config = dict(
    d_model=256,
    tie_embeddings=True,
    init_std_down=0.0513,
    lr=0.0115,
)
Each number is 500 + 50 x the weight over its row's rms, rounded and kept within 0 to 999. Layers, rows and columns count from 0. Numbers have three digits each. The size before them is the row's rms in percent of the matrix's.

# layer 5 MLP down (transposed), 1024x256, rms 0.0513, rows 889-943, columns 0-127
095:549430447509518551475505490416440490461439528454558615408495553434555422466558564481441488536498531492521476516552477554548508477520464541591539513551550590536462468591471447561524444541506502447399462437503494535496535538547425509460452415351474510451554521443441490428610490586584507506490526549455424636528528503539581536556440511500565550557478519536477465489479531381464468467480
101:450554464541449452528548449494508497568551548518597504551480426477477486513534444499428383535425491575450497501508586452456452513441506495479491445547527607460491427477511573517504478485471460473555458353526546489471413500458422485448515544492449512454406497523561476560536461534522478463578571565438518420492471419496504477460421410484474389528479527494462512483577529495597635474520
095:598475433481491476529485554525462572502529418628577538434439407466555604503478489504526422483558551533504596536459457512493435522530515536461519451569504581515525532512531508467550552360464446419518465504411570577481600524502494413473451587544436499443546533511507520495475484496456510555441546449471566422503467510530605528523487541489523510554527455486434528438450463463500458515514
094:499426470453517428511533530459449507539515543552503420566586538462488478472463529512549545415533491506480493529572527514517551487553472461503454593536469540564599510557538499560467537549528560451490643478476424481466508485475506565510590510531523522586473423537451504514538564420386600606403524543504444477560559563521533527560494469488561487513408463513523471542481416450515587519471
087:482511587481539513428564480481471450569538469480467493479535487482560367424516452553520506469490534588460560464499534511514530538483530526470556604575454474602464636583455482535581626489583433502474504542564476396526447519512515426536503495433454599460439479413493501571447449564646559498536453546479509471449483578491517545525502526534598520536516380503552558542507552461469484472505
100:412502580600410426479471588442578492506587458524487428559475483480508433524546485413470504447457445353453510566547528536531498407471424473505582517511414476431479483530530478499466599512494584459475476455479503358454527498522494541499505531505503485528515475510539528525502473497521504520435439527436591453568451428413454471495505558455510540455498512379534535491518517541455483537586
089:554515520527454524497549624524534483514439568412515475457447508476573418502485524480490525466468461533539495436506467557526573436487539511461505480420468485514555441469548490528514529468533520499547507502499395516452407439486564625492439478532491540482505487482459490522425563473462460480499436469496455416462473473467567509525451534490481432550496472477419542446534622474535552497500
099:472557533525504505545369579533500566535546497493494524542463504548523491479488494425501443494542506511440504410460535433544502482478520562491489553489482433405486447619476523536580410582546415589507524518572554486510459472475552419626376504472500495496411541475532405501465577449475453403582447521482519443512503477509460468384553555604426545520481561554515428554529588540514544551466
095:447559551492487519592457546516526570489537525417506465676460505437458444502530513539579552564443480461516526529507457552564418570408494518455457487525596505527477462493586526492475514541512502455486480502456459481467434576517476524530501517580473428481454494410531479560475555497380474511400539440457517454529419534398524587522455438490500493498534524484470564519560577472534488585513
093:475482542580397456539462531520552538434480468475549358490457455544483393566447490433379489534532431503463531425519522435497423550501510542500494454463548481466470437460525491502518495452522535530525494510559568543446419460492500473512609535549495449532455469354506534469493566499496519495529558505543437571499521454530428474484578473413494502461557511468484533433538449476487509465577
105:479514462441490484526478554436537558501451527395508585479460467465474496527450441524630465463488502486498532526476506516568515428553477499456474440470525556422504503506544458521544571572507459516455508499559479471555497558499506536587503501473580454412462478503415548454496561499497551555518350489563514479498445465396489512521509569421509457426468604464468566395451436469497452530501
097:489491558481529513515490528575478478532557600590550470444520450456470480547467400536502513520490449562460468464515527503492486496482600448530560516446439452495518430541459509482490577412571522484602427388489592435476516532491499446432507571567480481496544500475499536473502467491555561469519464408460575551507473469422619498480564519457481504502503457470556512498433518459554549376511
116:467601537519507542505483624464453529474486507520546527495525508503435613515524489456429488436497479493503509557462601466567509459548513522431496596530492485523453433548556540524493511513441514434561548459579468532489602455451481440400523508442562530483502431413461619542422486566430501507570530439438478543511477439532549413563510513454563552487488537558528515526514453481520531550580
112:512495491548489471539542538525489419435467471455551534376492477572544444478492505554581481521568510453451490440490448454472487476539474434549526549593462469505565431426427536535465472562592505494568541545549540467593520438527576514490413389481493481447432441490437551509467526564501486564474511513503570475415503502427589468612564568411451548454504535493581519535499557488432552577416
093:474540552463573470461507525527496545520564518474580509496588448434476462523425424472532524531473436502517425473579472507494491508498450510516524512559491535516416477471496504518417502533539460535465430495537415477493415408484552469479488445469437595551584526493499599565408428527534510539567481566474536519435442448577475403395490488538471481406572500554467506534525433554451577562558
116:536508454462512535366505500430442505589543530455555514551463552430435457552503435535473468473421552513471471407565529531531564524429529498554500457498543553456407507522471513600471523541485478580538468545526499531460541432548513452521622445470494451576517519505537578513547445439458595527412547495527504448462524542538461491575514521583472407555480561482550539509472543509563558514402
092:401510476498579597539454505497416509469459553522618446434537596487524591452524519432410564581504474445404501501533596564521522516501445519431519490464600448493522508545495530413448491553460450523538443458466513564512562451553466484470566450456407531462535486485470455496508548578488472478605509485480506496542552494543558434534489543461500526506471512501456521505513433430466406505479
098:468600531386458483607498403494514605538433460492580491514572488442471507589558544476520421493457459457498492414454500550562520438539424498486550520480488497388560413539498566491593480508571481488501452481480536528575530493537448476359436593420433509531539510532456482548413447476539508512430486540473504396449465526514495500466474555440523467509522515392541584492484500484590436570454
096:462477505416573519566608497543497441562503444533484598519521556507520550574500532458515562510475487501466453434475521443431493537547527453509501510489525506493516437564548525457516555562563471482475566462479433634442486598486489430454527463560444452478467529544544489460596485550524545471560481518450471528426580467496482533484475474494525559458537454522501381496519530474506521578500
101:438505509479552390544461511458537475466573422444524525477535482421475479459507516550533635603510595573461464478469414562534465526487428513433461564477435419496381547484491461505604526588454514582503504488577506502525398478476519481482564435526523557438576472493541515479549456492628511459458493490529455584494538450474521458511444485514512568489547523473492469472545477569472528610597
096:518538433461569582469543514614454578531486425551546522531479580450422533506438587499502451476535499527479589480465591506550427502560546529535516481484469581518537485493600434471387486533558467542512566458471531508487499524459538486552495459533418565520433493521674439491445484455495496471506510472514481509532599569599501510552550473473448489465447519494486442567479518556520580445423
101:461542459475411410442528519509561559430471478548492532557448475520465526541427471482495468569559520478493507516514540501443487524482437573441550459487542457558480484463556434445461531525492483545522509499517567518432485467488514438443497495473572422431457450472438488451481589497414429579536455500484516542506484482505508479498479560465581532516517451522480492530523274445479542462550
116:481568494462467433410577551474496602532446506434423521541484531590476430509533513471494558465509481522401460501511590516503518516502444419489450475449396535527551478531570535532542454506495564542540497485515431436450635409585497450531447523506605511444374509514477487513493471525462535532396504459570539503549510442593601565606482461472444493509651516449430509579469518512554484498471
095:570460500570470478430463562461539525579404457515399495561424409467529570530497451532512456502547505451475543505517598554580570509476548439477413482546568530459483541477498454477524562398509513488519604532524491485519451533579546496551559526562535466545477457460476515540523406486498599520510512480518574405468577621487503456526522398527479406552527538445529477464502458499516525431525
093:542501482514484512450509502504537600497487503616576476475479529482530465482461486498527480519458505535536449493597509406522514374505490503489558420531524597530507503556472488638450485542533555568617455553438531407481522433551517628559440501495564433486556436423375481521482583571516552436505576534510525470569522560545453463564586492416525483473470528520524567533501622437521520370528
100:446454451520501537477451492467517482503482477515488480418443479561489497530520514575511482524540496541509537584575513535466549448528508457471419454602556494541511403445503396470545573508554445501527448446572544458560519442580481515430565538533440617594545532482506501496469491490353536545489497527522469484541516512496510492597459500484474461429453459475504500479432448518618532537547
107:496484486536537366579406502481445506462464540571506558463553531380452475586441543422444559610421537528489505493493429565470513497549515585557509518433424515557453500539554563490517530397467489509399575482440507494453466534520609510451487534390494570467464501461507527490473533502521453500472387575444476575507562474577508512548465449480436459532558407511532450533481574517476479469506
104:476503478467472432458467560482438483544495407447492476510514552552567446446516530490553474440524557550463540466515465517587512657502537403471523528459550563507493450459452551579516501475491530516503539449458491521558520547389515497471530445512427479356507554552521612511497463395508524452522475541524445460474489490450576628558521527568521468488490566552419495548502554541563482541557
087:579478487534479386524500542510448483580449539471545391536483524492544453515547526454526532444488516415514493446530567482557505555474511425484541425476495500471494535553522448520491477442631463590357504449490467443542415542525511555490450487538483582496534405493534592508466502518493588494587450445524489484551551431543473479525485485621631527481496556518496555465515438549432476439498
100:627444455524479526479485475544504542523479461460460517426443562476541449478623512594396535543557479600472363431531482456544598458536536491516493524433487520490472587565482449448432550449526562480450411512594541486468441489424546549491473524493490488452538483564489429486534506528420632552399446522453538451506550481462528424401507497519595537524533467551550495563527505520501507472423
099:445497511484531520622562535480422478502487496464513553530532569472393511457517495507496507476506471436550573521473437504542416627469557503373502587523445428447432488441577505519557481374504495425416569557457531422486484542559516498526494515513543531475407575503509503475520585455493529477451493451506531561534484533544503512535431503548610553544473606506545589484550412533450559514474
091:565578624534562525461539575456481540534502496475398479577479484587529493512422521442486478476562483474527487517489542466555482530523512521497481477512483518501458441367561479397538440417530519526465475457516436597638562471503457493445534431445461499450541542448443483547497574566479438536466561401522567511540484544516597392419560476404521468526514362524520469517389490526480441530442
096:439556395522490544558557460503482501452539478533419536395418357528530512522426476505418495535552516469547460482536554527496421506525487430443556488524429562379547453445564506507557440529568541508483504424516460545492471604509504507593523523521459506531468529535593544520613518492451429491528433474608471487500474579575452526501416490518521417392517546520563430444490472505459440537541
105:470510569515502553557534479435572453475519346418446494508358476532565546575465492520505449513481422479586580522517470518552476529516485436573442508482560498430488409364553513509463454537545535512507575469454532558551532456522493575513560423539450513531519577486459529544464432514482459489502582524520472578596500505598317482481528507448419520483555506487470509494469485573440498499499
098:535465381512446411508461432500418518509440508476456520531489500587456473539545470416536587509469535540535521482451468515468508521484565486547451423479612451536404438478499525477518495429419500479498515458476492401456499382543631440493558493526549449377538447449512462410465516460507373474605437519543466555578376467544448605452493508470405463488452499475468481559472431489493533525511
095:570504510462638571495475519495493504413436468491430507479570593515453537424427490532440513527568455457435499528583444479592596473480523516432440456523412478513435457550464461477501600532586531485559463502467499578411486478515542536606544431493472534549426537454523475499517479580450459436443510496560410436506448444543505574523434519547582466489494613481443492467473470412494410526548
096:423467509492576517540581419545468476502503388394442477489498520475474540596589470443447527484520515445498562490515547437452459386453482461481550500555550569536494505534504519537512504509506567464522509576500520515464516469498636539501481559540568475392492499412554499551473475456468559529533524615416425537444476517447476485518513509485554543454511524548515517590447516480506485475518
090:447498475530533535461481552411484566587435507564486461499559488511563572399611474453486443510514482514495604517530479475498491642401522470503564502586547555572425442560505479497475515540473443419578494499492522593471435435445551498504482476374510518498413541427498476497455481472588545450572497458510479508476492548569569488536475608587516445515469549494353427562576500497523516393451
103:550587465464509476505553582475438512485520530490487515506527571463450551441570529403428447466472549546578451451590502517510519476511542536521422587453520561527523432541469491385466530480544418451547589505548565420503519537611468473487516417507472434539456522548530525486409568429484424524421464448441507467496548506602520473512465506521532521526517562477485572533469449459519462482396
099:496546547437422613527515480444455478510497487510527566488461486517410507459510398478455483506523410644530365503549486482567459441437406475521451539580584564540553488520489474504479534554452491479437498568457392552571446518546409468499546552469536381536472412516548424491528465405406554535482525462442522541553524478434546442524484535540529482518517491460500457516520434520522493492511
102:503531492552467396529436559535497442412403541454421511518457483337537491474509575486493582545510472341507571525473485560442479424586547384540534549445484549508486549450568434469615597500505402431481530435481536514439496429508478509539437494557457476483464583572536460553490480468466360540542467430551538444486539518481456549498476508486503499582543516579558580412516421453491452664503
103:488493528511499518485573525470451454531384418479512462442480459520594555475521508587552458426571472496491476536474496494455492524518428457481507503520544535470511480478401470519598536482494514466480510502445479580463498418556461486488578517549473512533530500425534514470452488491505538436621484401576510598506456517511556434572488577416475557524506587515467550512470552435506481545471
097:582490515509480429546481489452432537488480525524529529551412428483450558461501515472458515519449591516444521543542415484530432467521467473442560503587447500427586558474577487505470507448613457584594532530444455546397444475440422489520468606516516370567553572559568512431427551490508465528432450562471538570485478536546506489513586507559521515537458595487499546513632557438486482568524
114:395418487544504453468524526449596531420503425493459410438419609505447448484493588472527522404383498512542498509556482441522497488444500501524479477520479450488517486440472547502587427517437467472420528434516478457530477457418536515535504542507506535474529533577527465591501549594482442517436591558511511544556406504494465512440492490452553530471470564386496458563363560463484530553563
091:577457469547435519407568522479468509542508453461526514459407502540476496523576544446422517495485507594513468444561479458545511454482523553534537444485540516449553454512474494562611514538489506507461448474504434481529455399483591491478501473492447520550476512432497346465460517416467624546580529514417502433551501519481610465555467511570463558457497601524514496486491518435598510501539
106:498490506446491400568533456511508473494498369502469495478555476583565548471442491486572552577433468498527471559464410454432484455522510504506514423563505530570547577514404503330552494544414504525463504478503500477475436482449464440520451484454587461488515471538499672494481464530523390457491542529541497448516456531476528480502558504450495459440388452479361446492538508540564554468545
110:456494484601588568500482556462494514510513546520455483489426468460501483468551511533533523516445482409431478506541470455460472528543514522551599383531516510601472539498528547509509509437446488454545540429530501537500458446425474480530538577501437506452507492476530532447553465434591476536443453477456559544466484437514515564575403566534523504488565587589463459536532476467467590495358
090:510500549508531553461459446496568512543469477466503463479516561594568512488452472476439489482497451526501550497485553504437504498494389539467393527443439518481497397467580520480531506525558544480471488468520480545571490445519467518444501394477413578506496518484472454636526516541552508538503559373572472466472449497544557495403445477552479616542538575433476500469486484503436454490550
094:521456545452539528526548471532534495555432466492437491516506450440441554508524528481555445422461528463445517509515477522504510541593395461475444464467532474508422455465519493574552555401502500465571561529468559605567510495495526411465461507486417437423515547530508372543518509446596613426423453544519403548452499499518502460545483422379514490464581518584446422516473541528512470509470
114:469482526492535469393541540490442515585463533524419508569392494539562525503542472413571423588472517513508517563471469431452530582481463466555456479489442434480493565461474539413492591479503511518435438547512488448494511544599525595550430493470546496512449580505481444531546468515493506513508560393592497482469462598492474543500493418482459490544526545573512464458519441537467437494563
108:483511453500520452525455549518515449504418492542526519494581479546484474542461496573379538424473456548517466517452542432496496442501491565518494448496514519485453503507492415528508541466492552519544368452500476548544507568454479451523460539463479590436480505571493445526508475495481510504496528508457561489549488506630402506453486648528519529432438582533415557579496491348629521489532
095:602479456488516574515459605526541474492496521496571506449543539499578443467532502495403538528496493461477462461449499404566511503479551444529610544485567471546540415511548531527461488542537449526428349507483482524485500552589548392420443539497476459461509531488482544461522586532585484426564452430505443517471532453508579525422523492526489452535543524505488497491568561486411549438559
101:473405498531536483498569539498543541460518461500528411523526445527452532454469543483481518510527432409443492547510430484477487635543563463507529528500467446525479620543510662481484507432495414592543569424498525553617473524466573588553490545535538532451568480518502537632612541472615490451606499569511459452506553496472550570509515495623533492443473510491519477545499527620482532486567
102:467510505482542484447516452456510419548481588494499533623371503517510520437508457420505469448500502449465497498467525460628444479428503595473403495451466428368531419442520515462569473463507603450494433458588504414475530491529555511535490481503531437584483434531491422578583529526430488531503510483490474434493449416547329471436460486538443525470551518469567434591439528522501508463482
098:509480464522468461530539467600448432616607543468575526548474489544463446490431460494467540525539463580469493433502476478529421498557601469419599476538535548562516482497497455437464530567537416396530449536433500559486531529512519549495464471470466565573552484481537602486536516587602476530541549470468544500499533519604435495398464585529541456495544472515427462610547434575439500515512
# layer 5 MLP up, 1024x256, rms 0.0513, rows 890-943, columns 0-127
097:424473481540453546478412495521563443453521548570439497517486535478442454497472474526527438536488534536523529499517500544586466540417524543463490428602510398465492465560486485646418485495597456562443520603520551436522507566437487464491430584463510571511492496484505531488464499304540536420439501554430473488475577464462512497461510588491540506547512548541512552518600566529443494513481
097:472516515523505516502503515445562506516508462402492566450564496486533512440485486539515502375487419548496374372540495535487442429454421509482447466425501490486468489545423542610499484481558488579515498478610534482661488521454591467502426447553495507501468503494488460504489575464473502477401544507492530485454535465471468474517552509496446494536476571467507440461544475448483510481514
096:533465568496497507480528467488566499487517423582537544460550506526488469564540473451570543484462457363515535390517467570493450481470455492411552625462476504459489531469553472460435485464481456495517503502470558475452422518479525524526518574507465595512519461442513434473491463485543535492542567427522525555576458488516532473465459542463463551506630536545489562542555515387522356437492
093:442457579557417500526525499532414507490529453540495498511623516491541649576480501484513530562536393473525436532559477407563538458514501476441479461457499548455541492435524421521448456587419550543468498410450508566476538484407504531428599567537491460597601434569418492459437476417468558544369563484464465464531454411497381551454422477502460524497485598506539462433500418533467508554530
097:446525450518545497509501617570437612497541519400447358509569538516395514571489442550508510494526512459410513593510429494562528542501507480606586499502536585441558588475550480481453525463457556456524483492457509505491539414497526480521452573528557398523429479563552586431510512500506496550451484584463444517503527502510550507513417493463527497502623443484446574515453547505532496605504
096:549463455520453417539561386489455427487514402502545529531537526413507642490522469529431441478499550484571504518426464474413516468515495550501503468570470450589482482580624474518441420474551502446483514487546572541526642624453484561396494514465586522474449484425563522464593444588476444433514480448542443520437509489549533423483443502486515556491528447493445479514445455571545494554527
098:482497457529543506566474491494515493473468485532564488499472479435585577414447491439468570436453556551494516486591492586458519529488450401419406434515486457530553550401547486451569541466561556454477437497513546510506535501556576452480527538503523455478586472421504586431521394534528428565538456536430551491511504476454483559458472491468569542541479522443495584475531418445522432461525
094:556542585473458495355454413448523528482436473512451495465470529584439552557575450435442434439580604520476497531561452468505510469658544427574487530431377401468496454605522504474525474541539423520454585435589561446504532517522558462535478544491507541599476425535506493454544515466601502538480420615543488503460518537546483389432471479465582583471451474402479518541434505511495519474452
104:471520509536497497518502450502445497546586456519486600481512592396519531419459519505502573615505432485418528499481545500481515458446480453626491449469477563547516556490480498439562541516569474400513523524485540441435472485602506473548509441399502526506427488590521517534486343543518436552528441433580464459377518550496540575499480540504462499522453491551560463467434483469443516396479
127:469513480419566540604539509420466533502496522537483500449526504517509454477487495572558479409597433558457512519509514522522463511514466549423547555420525526602484567547525447517481478504564532454556595513628456542517503527476467447536580520509542458434466494475526475550486500409556513531474504506530543511506556473373467464487491552463450520474551422393473369494500462502477507474474
098:472411425545462534558490485515496566417504463505620519492477437524512478532518566594575480417487513435541450445447481489457481374586503616411460466512458542516524463539510442628513401451516499488591541497576535459507499541570526576533476481437543517531485523509617499536515492492479541393488480465455467639460458554467413548549503501597548527501448496453530490469545545527525498479527
107:465519502452567431528447448409379476534514545517474546491530427494558540523563541495496526501576464538561539565550416523558430503454591480491549509512501533517494569475470552441607496557532532429574443516512498448573509455579500505606520508474488494523396504488445452521489530487545421526553490560482488492493517500513544606445420414512457491471473449498474494477487365600422438469539
106:508494573490494430467428428571512499419526466527555492499438513449410461493448533473493524500487445467481468398502553516548481540537562566536521518430524622503459479417463558451483383436405503480551499452356458395490463562511469473501553549501427540519481463518474493454457534458492471508510550576603550556564575495515536559450522593443560538533551516502564587460394506493502485534573
106:512514444457503512540541518512540573562455511451420433481565597556476481560401527536516474429557512486504498556506509428420502512467573487495537536454548474432553470485513486519470499495451627469470491452505517545568483512437480496609510576433543499504448564597609422574497514535499521585446546504441465588524428552447521534554549636489462487438474410483416514485435427489491420522454
111:473516474474561483452513535491430474468584453544653463583514514589478496512472471431545499489425456517383478524552512468514466472505467478454430459473477565559563510468519528526559493452433611505503463493457477523419491482493486473434539444468500443466552423443585555540551503429425402528418509472501452504536525461403421505463435511473526513460589486582526435517496565504539454596433
097:535444477514532460429464386488496534566462445443474441526451360527469416525418503588454411558504548421521503569495449468581537486480593502522481473569427504512511499474451410512465492369598592468487622555526521432447510562350576479464495499511573516548503482556476463481551409471481499509453557535484460467519426457473488555512525512444519462479460512502556502467469519481529616486524
103:499471464518523481515544518492419416512590481470419452466473434531494478407476427487436592498506545464474505551603543547432498477578522523554396505570544581507490528496445463476458489425447385543465485510556500501443412506583571462581513396557471552456387446470502478489462502541492518454492471486535530501559537542533533497552506388502497510474421523558508356505574522587386505535433
096:550511528483451504500478467440409528440526427500491498518454481422539560511499455486598460505556486578587428533443511495588453356565483485531479601519479456438443539465485449479479472457494508530508443450544480444570424387531527490466487562546561566521428503411398489510404608536535542506430527554506521521563421514495426477483612503494490535488550434504518641507476460498478485382510
102:589455405452439520446582552558480551428596524522554455534460516587557417468453447365481385586605500522485548462469614535532394468490468418510471500626459502514509569444573503476443497514465507470537556474412535433630527533429462575496578473523479399542464427548412520486491486538507543508520517542490477463413482569452608510493531585428479523595541535484458552535540417587534492519536
098:508427501447427450508552545495463475563477425461529487452520492504547423523449446538498433486518481504604487518380464356421638501455548473542496480510481521474569560489501526539520540432529504548549467521512527467438573500541469454470502523464558449436545497539425459565528588536434564486549530447458510461497506490482545478443541543540506545604543447644546514493430566528545463374558
097:506536435511537430472511367466576428473521589463463464532606538438482544455542393557531536551555495499516505623437499498517510556468514402558450524527600437493530535529542472510528505485449503557616404553529577534504465541367537493535520549531631504518349547454519485527448557407512462467509512489595397522514493521472450488463474564538531490436438414522411487500512455497533514459525
109:459469555445502512582520468439527461492465520597546497591452508485542519433517550577526503496570533477548592504474508523541354483500590460552519519499500483471553471560484477463479621487525437471487473488521488427492436541523519541605503595525529480413543530538516444593518412485544512549501526513508487481510511533489440481431538508507482488547509514564500470526413568478474374544552
102:425523445473571491535555510583499513563502483514545487494521419571454416460487416414460493539535541518500486526506459498441455543486473458510541547485434570497525551483424439509562464504455574564565511518558526488490424393459511576532420462498532531496522567409569512652513580617544483477534580495536486521537398425515463509481435543428465563513390489496524469439507483458524431535490
093:491481581544541539509529457539496411500538450436488569539430538599504604466549559515431510483603490491473576494509543570527460514507454538527462571436583484505478515548505504473565464541538477484396576458494440561456432550492450476510583469502418550462410423537501581536478463429509528556544446462533471511491519490469526508480403457603471539554529434429446438513531420563522543580438
098:549527409464501445491499494606545489521490506466575553483534591497467464507508382559501533509441476598587512557471583471517447407523407458535517504482478462466427521582526514516395552493447346417484540565489536463456521446519499431523522492472447505508529502453520562439561580489551465532408465485555520603521514518506560462424519526492509590508516585497525462519471408490534425519474
112:502502459487463609476506514430449526483525558466513443471474522487577446486467547460547447439480490549548555487504591437532439548448555437454520527437466509490530502455470469541500420541487432433554406551480443568505480504486523495481507439526482485500494569472424482404510469537503461425630485491531474528560486418570496457456583537519500502516529544467480446453505566503512414498597
100:477536406443503509488596490541460506593523490462416359499466554463504492455476521458495501487565389563517435439485565401473563574466476515561446487462407515556410461545447434630433478538477399494618460555527537441497476477512537540579546419508464534491550546577426423489562504482501405469507437398546548428518533474575483508582452510493497497500508508503511425578531532559556546466513
097:465440571533501585483480477399587517601495414461546435497463452383464490446433450490495545558447466536496532435485480443608466493435539585436463536482464456594546473460472488529538451529540430448573557447420495511390520445509550479520509435430519449452460478516458502480493533492488484472441508451535559349502484519459531441496468548539407485517452472523592513513478546501480539520457
097:411505463460496557472543523523494450464512503474542540437510494441458514479456463356505444516481587500486509418418496516528502443532522482588507511566490461530540351428494493500532506508527521498526555452562448430575527519498415488600532506476574415438489529404530587485487509550524428419425461380552555517540604475492442517538410545537531502467456664530458559509531539575494429559463
095:525516585513506541547470511472520592421439524529506436445573496487532526455474429492478477582551465400539432502463531437471594443560481464550447521463479661452474533444482482486571484526567475528616585451517439515534468509428512494500446507403473497578465564540537470565546480456584482545502471473522440455493567462454400495371542555474521429434514472628412526437430556576469550546428
098:512449507596473464484577481519472559479500459547475465578574547550463495503547528483560586392501435482430549404537593491535597500501530510507561467530468483423519569553514335499584534572559453518516551554562503469387447486482477660565492545506499505509504482491537477547413500490550451519496444602406438590518535488505507474598418564526580563475459477520495482508565426518509461449501
096:480444571607452472462619563490520629521575458463603572479508607477437487532511492427576563438483513377453500452456460493500536507419518492549509472425545515435390501484486489494517463491436408513555473495499509465518543445574550526555421482495460535527495448539487471447499519471555467547507472556472569454596514466484546451521448489501467470575465585538465521457526497590496567543482
099:526489540560511410509423458519426540516525571540577503479541499491493566427472506495450529430485468406461519499528488526422473484484495487488555467496488455479462563603537566439510504449377437522618471535575507505546421502561551531559501409459542475442468486473562474490534561496485570584480496507584512491459459603429539520484395492433579499443454460511488504565480509494475463458587
096:535439589452542579504550524498496522530583585534535538505448589458572431477522574452521449443473473383461445490380505449420552507407495527410514508515483442505564485478407469465478504492514507481492450478424454476581562520456460601565492654434476425531487527526516467485443423520456502484444485594446464436557472469465595405515567507529486540479554488582450490441452490515540491495447
095:464432584453406448484458517560525501483499457507537460500540492488534497480406540471485510429547430483442507494537485457447545479480509372458441525452495415371454441565597521491514504476460569500449487413536564413484548512581475474497531557478541475479533560487483561528464520460533454507505547493474509573412488494492470479543533524531471473463502472576652528592501514515443551525415
106:522570569526499483413479555416490385532455542560557584547460523544577495546520522547570425512511378566522466495488510477512541525496525483477599507479503558510477465501497517459534507526533441493463516477464544503468488529462439487482494409543447507555419491485425431522511510399435504520445552385641518488569669494433486478467460470556445480520479448541468520474553558490481514535492
102:490498467496549541567459478509458494436492461546548495496547336529444501555455444544529502451487604466525453517443500461536453479568492504544407508438502464555513500514526418516553435543469515492486581578566406458444543533472502551507457472460611562464512421599427582462502488486458400534471467518529483558556479482476505508468411525482488443528529425535558398502414492483479382519561
099:492403522580476477515479507556576534478460558619512558573528565485574540551538494525524616453463520527642405492471422475497441463623503520423517486485419443461569432487610520511520480582520514445573572473439471481405477479524430504557508445442455437495492480596541474562592550491499471562470548460520529532522536408459566545491550519481512491560517410512429528457555516455507519526466
103:351460439517519467431549497507383610512469450595489499554539530597469540519401479438625504440614551441538422538497512522381541480541591486555506584563450503523542479442540477519554450510547496456598499560425519513488540529468500527494517402562582464485544424470432515461558529458572495466524431485487497486506380470478507570561539431409460472481406535553493490477443507608532480528437
089:554549508488516571503464452420454525495507457446519477542555444604448443517432389557531583472438521450481480526514509500523455549492466515511458475448408395539473427601479475497474490532454560529560579457529376442502474580417497465548586545395499599487543479539491547478507460516417539539519507519472548582470531511517446472485570445529596524454473626429452503608489543468488541383471
102:437501470470514532487488533486443501512515468466487407422506530518469470553504531396487601493433460454528556478609615421484563538485543476526534572497464503427422466478449484523477455540553467499535504412517469574466519511459513472501415464554456422488534438551472494428473465526453458475488490474499475413546540528520548401540588443518543511505565600458498445374577518508480541497515
085:441515483533456456535461472506517481541486500559543499520542466489563453504560505468421537591508521466564488495519517550458471534480486547492552487449490541460636532507572595453429425417439457568566548415496473443606562507532490461495525456388501483553464497496517521476477494558510496493443574487451529475529541415493596473540514480433562495563465479567499486512512582444516458548490
103:555572557516551530417624515490516511540470544461578524542542501466462506580411576498596469407532452524531385441581489473410455506447508381519512565531564576548496476573503553479516509453488518427497523575525427484478532486567508483430450461577517498473564546511524488542466559432577523506377533432529551407524478516551505436512515549469474464523512524548547454574520469369510516514551
093:509514570482425434528447525562603501485474479494498540460501464518567389511466482488483510478493461369485420464473459548416499530555502573503515591552495450474621525476558465446524466548471450478525545485513442534499612520432474431454487504404464450517551452574522541482517492562515557544514531517470619475547476510375518452527568527499538472484493390515545547570497569577526473483586
104:475512525533469584527448455504468523600521530542528522515436506445602506603435512499439559490523485481436524525450507501548552492496474462393449545493460441399417518447617468489527446482553612464448456648522490601471529526431482425505585584495509501408468540499539521444478450468454555543493525506511517379453589464540550490419497502581487464595538469514517514576526488453550416488564
105:446578469540505447513462546577519481550469510508450472449480555588405531496461458535503423484562510477463493461556439509395517534495523508611528473459447419469512492504484452473489493493511519511483504532570523496522612459449532458577595504419369508523483460545514479569499543514446562469494504643451497564532434457372541462441575464583515572450547475436427568566386546467445460572514
090:448558532492455499486450514488529390541453419512564528404589441590565434504438425539512535537484543471494470572444396514546453469564543604452482596582524485482391515574522406463513445540448439532522478551397514558529481540421521524573491480464537393517457503488449559450482509410560501518471493506487511527496551538538489515463442466509527522540506497539470562477460534534663526450505
102:461506523526453469476434470449476386550546537493534540469580461514516457580471437499518434557502558487552492423552514452481535576526422503482492520493504565562527448528547420477467413572469600468547486454533480545530509609510589538491469530393486484476545458479426622552506575504538425534467520522515552418507542498418420566506580491394446534547542525496472565535497485411434387424511
111:476468510458545500483544431552507537521542485433518497587487530426494514488505539463437468445503461435375465442488398478464497388435508464543484460470492384511513494450483499502584520485577461484480494556455430488533412524588637513592491409522513496457479485554459609504518565519530528526610522431565534417475447629406512553475550531488477445535577468491511454552519504573445419523508
105:509515505580526592566539371489533504443573493517543553529459503467499595429466540438635524401428598440514407472491580471442389489520454499534459552511460611501433549484559486504457477569551548573571531527525568528422503536453608542506488472535526483519466492442538452600422442485500466464483512527528574523463361518470521521495413587451540479491534481429500492460412388544531469572480
095:472497482512415465507566513479456544499493571521508420517411496495381481542472507477534474491559471542552580549559516553416479483514443553513480473539535563488521458567488503455560497465453464491514568503462463523503491472497440489576498458557487359497411511522435543399534470509423490583438515467574472502582495470427536478475468485460474515511534439508497572488500498429547472563525
097:445477535522468557557422508530388530535539536534566563486458468578488481645630497515481463594481574524487559501494578547557470466430457520565501497382472514425471506481563471458505407547446529477520488458570494475468485516535469453485572507600527516633455461474449475446395434483464531512522481420473512421543493563551537521466452416469469540488538544538455581537490466433539528502474
101:433522443600424480485513484519455446495450551549552525418579483500428503489496490560517464522488530551583456538431539533511563529550469448454535496480500495513568493534535472463519484559439509498521518558426449489499597513510400520592561570454437575570487574525574420488469470499550484472504557596425524617511390482495509576469556529456539516460479529569452416444539486498578542626427
101:455558531553447533414511498495476474435583514568460422511511575575455545432536464534477503491448434444538475441481440496524544457547487455474472498530406496582491502447482491490455432489423435527567572464523486570481499614458498400567601488602537560423396521479478512433567484396540515465456544539549501519502475492533486459472423466547488505408381593509519438485541494511570512401577